Each number is 128 + 24 x the weight over its row's rms, rounded and kept within 0 to 255. Layers, rows and columns count from 0. The size above them is the row's rms in percent of the matrix's.

# layer 8 attention query, 128x128, rms 0.22, rows 0-24, columns 64-127
size [109 147 140 118 104 108 100 116  97 105  90 113  97 110 106 113  90 111 105 109 110 109 105 109 108]
[[123  98  97 144 134 123 132 164 136 113 124 123  76 146 100 142 127  93 160 141 116 112  72 121 114 132 153  90  73 121 156 133 152 115  79 151 148 127  98 146 165 149 140 186 106 130 154 102 145  94 133 122 114 142 167 170 153 125 111  98 138 103 160  89]
 [ 97 182 117  93 129 124  93  99 111  91 131 130 119 137 128  96  95 132 134 136 119 161 119  65 129 120 163 140 137 155 118 130 120 126 130  72 100 120 105 142  71 162 152  91 133 127  96  88 120 149 125 128 111 119  91 160 164  88 155 170 152 144 113 142]
 [156  64 122 100 134 137 148 149 162 132 170 135 155 125 131 110 142 141 155 145 121 114 113  57 104 117 136 125 105 109 143 101 114 128  97 112 134 133 120 136 134 120 165 108 119 170 109  71 123 125 153 127  99 144 139 108 132  90  89 136 106 154 121 136]
 [121 101 163  83 113 139 125 124 123 137 169 159 123 141 126 129 125 111  96 105 161 129  92 111 139  63 130 105 132 159 122  79 129 153 101 180  92 149 192 116 127 138  88 157 148 120 109 172  95 137 115 130 139 130 141 106 137 165 118 115  76 142 127 125]
 [165 114  91 132 147 120  73 106 114 139 150  95 134 133 107 121 129 152 180 115 150 108 121 111 134  99 161 128 114 106 150 155  99 111 117 140 135 153 129 129 135 113 138 122 119 153 117 113  97 119 111 104 177 124 143 161 192 107  80 139 125 134 159  89]
 [ 49 154 152 141 128 149 101 123 108 143 104 161 115 111 104  87 114 157 138 139 113 105 150 154 129 108 148 123 142 149 157 112 132 105  90 134 150 113 103 100 116 131 131 136 140 138 151 132 149 131 104  97 115 128 188 143 112 121 137 151  96 124 111 108]
 [136 119  81 129 154 140 118 129 155 151 102  96 146  92 123  83 128 132 102 141  98 141 118 132  93 123 104 138  84 125 137 167 123 157 150 110  96 126 110 119 139 111 167 122 168 107 118 111 141  92 187 144 111 132 120 112 135 123 101 135 146 130 134 159]
 [116 165 157 115 133 140 117  83 128 152 113 153 130 147  99  64  99  93 135 122 142 156 120 166 139 112 169 117 142 125  86 108 140 129  82  98 169 118 142 131  76 169 120 146 122 154 129 125 132 171 136 167 135 131  98 134 143 122 163  98 124 129 143 155]
 [163 149 111 166 108 165 113 142 162 127  96 149  85 133 119  98 124 108 134 131 137 163 142 136 111  95 116  85 141 112  97 146 113 125 140 124  43 138 133 120 142 101 134 124 123 125 114 178  83 142 163 137  92 111 124 122 121 139 116 146 128 111 116 117]
 [138 134 126 156 138 132  94 120 131 128 107  85 141 142 125 151 140  86 168 114 100 122 169  93  88 104  97 105  92 119 131 150 149  92  72 145 114 142 129 114  88 135 169 126 133 116 139 124 109 165 125 144 143 129 121 139 161  97 110 122 144 159 123 157]
 [ 94 103 125  98 131 126 127 141 100 143 142 124  97  99 136 140 168 114 122 136 137 157 172  98 147 123 139 116  98  87 123 128 144 116 158 101 137 150 131 125 150 134 189 121 115 138 130 136 143 102 121 138 118 137 113 142 150  72 163 123 133 159  96 130]
 [144  87 148 138 107 118 133  88 104 154 110 125 133 119  96 111 165 171 101 153 129 155 111 132 129 134 125 150 150 144  94 162 155 141 153  99 162 143  91 183 133 113 113 178 146 143 126 121  96  95 143 130 124 115 104 180 108 127 129 176 175 104 131 153]
 [131 143 127 111 128 145 104 136  95 142 119 107 135 146  89 166 183 127 134 149 116  69 113 114 146 134 121  99 139  84  83  96 148 131 119 157 101 143 145 153 126 122 125 185 136 142 131 104  92 149 103 126 126 129 172 115 128 101 155 141 120 109  69  98]
 [128 122 132 123 103 120 142 106 156 153 134 133 129 128 111 146 158 119 151 102 102 139 125 115 202 126 150  97 132 106  83 171 148 148 139  93 123 177 180 172 132 152 151  91 113  98 146 118  54 158 137 118 142  98 116 148 147 102 168 102 119 138 165 128]
 [130 170  94 165 162 137 124 164 145 145 138 154  76 152 168  81 143 102 159 124  79 119 146 146 130 132 161 121  88 119 161 112 134 112 128 150 124 153 122 150 125  79  84 119 126 122 171 113 129 151 102 180 138  97 110 120 119 125 132 153 126 135 111 117]
 [149 115 110  86 211 113 110 139 128  96 153  98 152 129 108 142 128 114 118 155 146 123 139 124 136 136 146 136 108 114 132 151 160 116  53 158  86 139 155 140 133 107 132 151 148 130 142  73 113 128 152 158 147 131 136 129 107 107  86 110 116 158  96 151]
 [152 152 137 152 142  84 122 163 131 145 133  88 120 151 126 102 119 178 135 102 122 120  99 130 111 144 120 100 134 138  84 142 179 149 167  83 111 129 146 108 103 132 110 133 151 165 128 126 124 153 107  98 119 118 138  80 138 112 170 160 105 126 116 110]
 [117 112 134 131 121 111 133 151 127 125 142 187 108  79 134 132 146 156 118 127  86 105 111 118 120 189 138 124 151 140 128 115 128 100 102 109 129 132 112 159 117 125 198 108  99  88 119 133 135 134 123 155 154 126 132 110  96 146 172 156 130 108  84  87]
 [151 120 117 146  75 137 110 159  96  97 136 145 146 100 139 135 143 115 127 159 164 127 127 124 148 118 202 154 136 168 139  91 129 140 110 105 149 112 134 131 103 164 114  96 127 125 110 104 137 121 131  61 104  82 176 122 128 145 113 145 158 124 128 146]
 [121 127 130 105 146 157 141 135 128 140 145 137 144 116 147 137 158 126 149 195 121  87  80 125 126 129  88 154 113 127 157 177 114  94 200  96 125 108 121 177 120 128 131 150 125 109 140  94 155 148 141 123  89 152 124 117 125 143  94 144 116 112 123 159]
 [163 104 114 141 153 136 113  77 118 156  93 128 159 127 149 161 101 181 171 138 166 118 146 164 163 140 116  94  96 116  73 120 135 130 128  99 117 141 125 128 148 143  98 131 111 132  91 132 137 133 138 151 119  82 107 127 117 132 106 103 150 139  92  87]
 [133 113 147 156  77 163  83 152 157 140 141 150 131 132 114 116 135 135 138 101 155  84 124 133 118  90 134 123 145 125 119 115 101 172 127 151 111 149  93 114 144  89 110 121 110 109 147 132  91 125 119 144 150  97 134  99 121 138 138 109 112 114 125 138]
 [ 94 101 133 134  95 144 129 155 108  84 135 132 152 145 124 123  98 151 106 123 138 181 154 149  74 136 138 132 164  76 132 195 154 119 130 111 102 108 143 117 115 152 157 133  94 123 170 130 130 138 148 137 124 123 125  96 161 103 185 126 146 153 133 144]
 [118 108 113  90 176 149 165 131 130 121 133 116 148 125 129 127 121 130 135  77 188 132 118 112 132  98 177 143 120 161 141 144 111 141 121 156 135 137 136 118 158 134 125 139 146 139 176 160  81 153 160  78 129 145  84 149  85 130 137 122 123 176 167 144]
 [ 87 150 192  62  88 141 150 146 134 140  71  83 127 161 162 122 115  81 133  96 118 108 126 157 114  88 156 142 138  88 115 121 114 116 146 129 126 122 109 105 131 135 153 112 135 126 130 155 131 121 132 138 106 141 137 128 127 109 109 100 100 137 132 139]]
# layer 8 attention key, 128x128, rms 0.219, rows 0-23, columns 64-127
size [105  99 102  94 105  93  93 111  91 110  99 113 109 116 114 114 104 111 111 113 110 112 111 112]
[[162 144 127 154 144  95 180 145 122 165 102 115 140 131 126 122 114 131 140 122  95 121 125 130 145 178 147 148 192  81 104 120 122 151 143 101 149 112 166 117 115 129 151 131 101 119 155 172 117 168 124  84 104 132 134 111  77 154 127 161  84 119 122 134]
 [124  72 132 106 143 152 121 124 126 153 122 138 153 132 114 133 140 126 116 157 130 127 165 111 113 113 149 145 124  76 166 174 124 126 133 173  63 134 150 137 149 102 106 166 126 125 159 114 127 141 111  97  84 109 147 100 110 114  79  95 132 146 125 133]
 [123  72 134 159 117 102 112 122 114 138 129 108 131 144 132 131 131 153 101 127 106 139 147 128 114  77 109 140 170 111 121 141 135 103 137 136 103  85 104 122 126 111 167 132  87 159 139 148 109  96 113 137 137 144 137 108 143 129 138 110 125  96 137 124]
 [138  88  89 156 173 100 131 143 164 143 167  82 115 120 141 100 124 119  92 119  78 132 143 128 108 130 149  84 136 131 155 135 111 175 166 132 143 162 116  96 114 129 140 113 118 172 145 112 163 117 133 172 152 128 130 167 111 119 128 126 124  95 183 124]
 [145 148  90 142 146 119 149 148  77  93  67 147 160 125 161 123 123 112 121 101 125 152 145 104 124 137 120 107 143 127 107 155 119  97 108 133 128 143 127 131 161 114 111 133 115  87 136 114 161 159 112 111 103 131 164 105  92 107  98 148 123 124  91 122]
 [156 179  96  75 139 128 126 107 127 126 128 111 135  93 116 163 125  90 129 148 116 153 138 163 121 176  95 111 121 138 132 131 148 110 136 125 140 145 108 148 117 139 152 160 136  97 138 125 146 132 149 143 129 205 126 145 174 104 119 112 164 101 120 129]
 [ 88  70 140 102 133 153 135 116 108 142 145 189 127  91 143 132 139 110 152 161 189 140 120 161 147  92 126 152 103 110  95 112 151 149 147  97 149 143 153 119 122  90  80 118 126 135 177  94 143 124 116 115 140 126 135 101 154 137 150 171 114 132 103 166]
 [108 135 131 140 115 114 110 131 168 181 140 108 142  81 121 103 109  99 136 151 170 135 117  79  89 115 116 160 126 156 110 131 147 122  81 159 104 109 139 113 148 126 114 142 140 131 127 111 168 101 118 131  76 133 179 133 123 151 133 101  88  92 156  85]
 [101 110 137 150 115 151 163 107 146 135  88 151 137 154 130 112 119 112 123 103 168 122 124 143 137 115 117  99 133 124 119 130 136 155 109 135 155 174 163 128 115 144 137 131  93  96 138 152 129 126 171 165  73 124 104 117 179 112 106 156  30 111 131 151]
 [118 151 168 125 122  98 129 196 115 123  86 141 139 116 124 132 152 127 177 132 133  88 103 100 143 128 152 136 126 129 124 155 153 117 117 149 146 133 113 129 116 125 121 128 151 141 134 147 139 128 153  83 143 109 134 143 115  76 134 142 100 135 140 185]
 [128 107 140 129 173 130 116 134  75 120  88 149 115 157 125 137 118 123 113 155  91 118 170 145 125 114 142 121 124 115 149 116 168 134 120 157 113 124 140 112  97 117 136 119 103 105  94 117 129 117 120 188 135 111 110 113 129 141  85 152 137 136 154 137]
 [118 131 142 118 140 139 125 167 104 123 143 125 132 148 112  92 142 108  93 145 152 113 136 151 155  79 145 158 151 146 132  97 139 109 110 162  94 135 129 161 115  84 100 140 148  98  89 146 123 119 117 120 141 157 152 145 134 166 118  59 101 123 160  90]
 [122 150  99 119 126 118 150 173 146 117 160 127 109 109 128 134 115 113 122 113 120 156  83 117 183 105 139 107 144  83 157 199 123  95  83 131 102 113 102 128 143 115 112 188 119 148 118 170 137  98 122  98  96 135 135 124 107 119 117  98 102 138 136 137]
 [149 134 122 153 170 107 116 147 142  64 100 144 140 129 132 115 127 151 138 104 100 127 140 120 167  97 123 158 159 115 145 129 114  86 132 139 142 126 159 159 111 160 153 189 146 109 120 133 137  88 168 140 147  50 146 162 110 111 115 137 121 111 160 109]
 [119 110 102  84 125  94 153 168  99 100 157 108 101 107 128 148 126 132 134  86 181 113 110 150  93 169 152 117 134 127 128 132 120 145 109 144 157 131 123 159  99 126 121 165 122  82 115 110 158 112 147  93 139 109 113 118 115 131 144 109  93 109 153 110]
 [127 129  95 159 109 124 146 137 108 104 124 180 112  74 182 150 134 134 112 113 109 109  96 107 132  76 144 117  89 127  81 153 140 120 120 122 127 138 126 132 120 158 159 141 124 124  97 142 134  93 107 124 176 111 165 145 136 123 167 140 113  71 117 111]
 [129 171 114 112 134  82 172 127 132 100 151 114 136 137 182 103 152 116 156 101 127 116 159 148 138 143 135 166  96 105 149 162 114 159 136 154  73 144 132  91 105 131 143 192 118 123 108 145 130 111 109 148 109 116 182 142 174 177 124 123 101 177 144 135]
 [ 82 133 120 123 102 130 182 125 166 156 145 155 102 124 123 146  97 102 119 114 138 107 121 120  78 110 139 147 144 127 154 133  69 109 173  55 146 160 133 170 129 130  82 130 158 108 126 138 136 123 140 146 109 133  95 172 114 134  99 135 132 131 152 126]
 [ 96 126 113 131 140 121 136  94 156 163 129  96 151  92 137 114 177 136  89 121 118 118 137 140 106 143 129  99 119 156 140 145 132  90 149 155 117 170 125 123 146  94 153 114 126 108 119 122 118 112 136 112 129 129 118  98 116 102  81 109 133 147 139 115]
 [160  81 126 114 126 168 138 154 137 140 149 119  92 139 124 135 100 144 133 152 124 162 167 106 168 121 113 112 124 131 101 135 125 128 101 107 136  92 123 143 143 165 118 130 124 118 157 138 133  93 173 140 127 137 125 109 143 116 110 148 115 103 116 153]
 [181 137 121 130 139 136  86 148 118 136 152 160 141 142 115  79 149 147 148 128 132 112  93 118 138 150 110 147 117 116 109 158 149 166 110 106 164 113  85 113 110 155 101 145  89 133 153 112 147 152  92 122  93 136 140 135  93 131 114 118  99 144 135 110]
 [130 155 119 151 113 116 101 134 150  89 120 133  84 166 127 148 160  98 100 129 102 123 126 141  75 129 149  93 142 142 101 155 124 161  64 129 127 137 132 116 169 174 158 153 108  83 112 189 145 118 119 160 124 113 137 137 168  83 124 138 140 126 114 133]
 [ 99 127 115 126  99 124 130 140 121 113 157 149 145  87 125 126 137  65 105 138 144 157 136 147  84 102  98  99 126 158 156 137 126 147 139 144 113 132 144 143 166 167 106  93 135 165 145 151  99 126 140 171 128 130 162 109 136 124 109 123 119 116 157  66]
 [104 118 138 137 138 111 114 134 171  90  95 139 176 148 162 143 156 122 122 140 132 144 126 159 136 118 156 131 166 100 142 118 144 131 103 123 198 104 144  98 116 173 117 120 132 116 116 100 169 150  82 125 140 183  77 132 128 112 160 137 153 143 102 115]]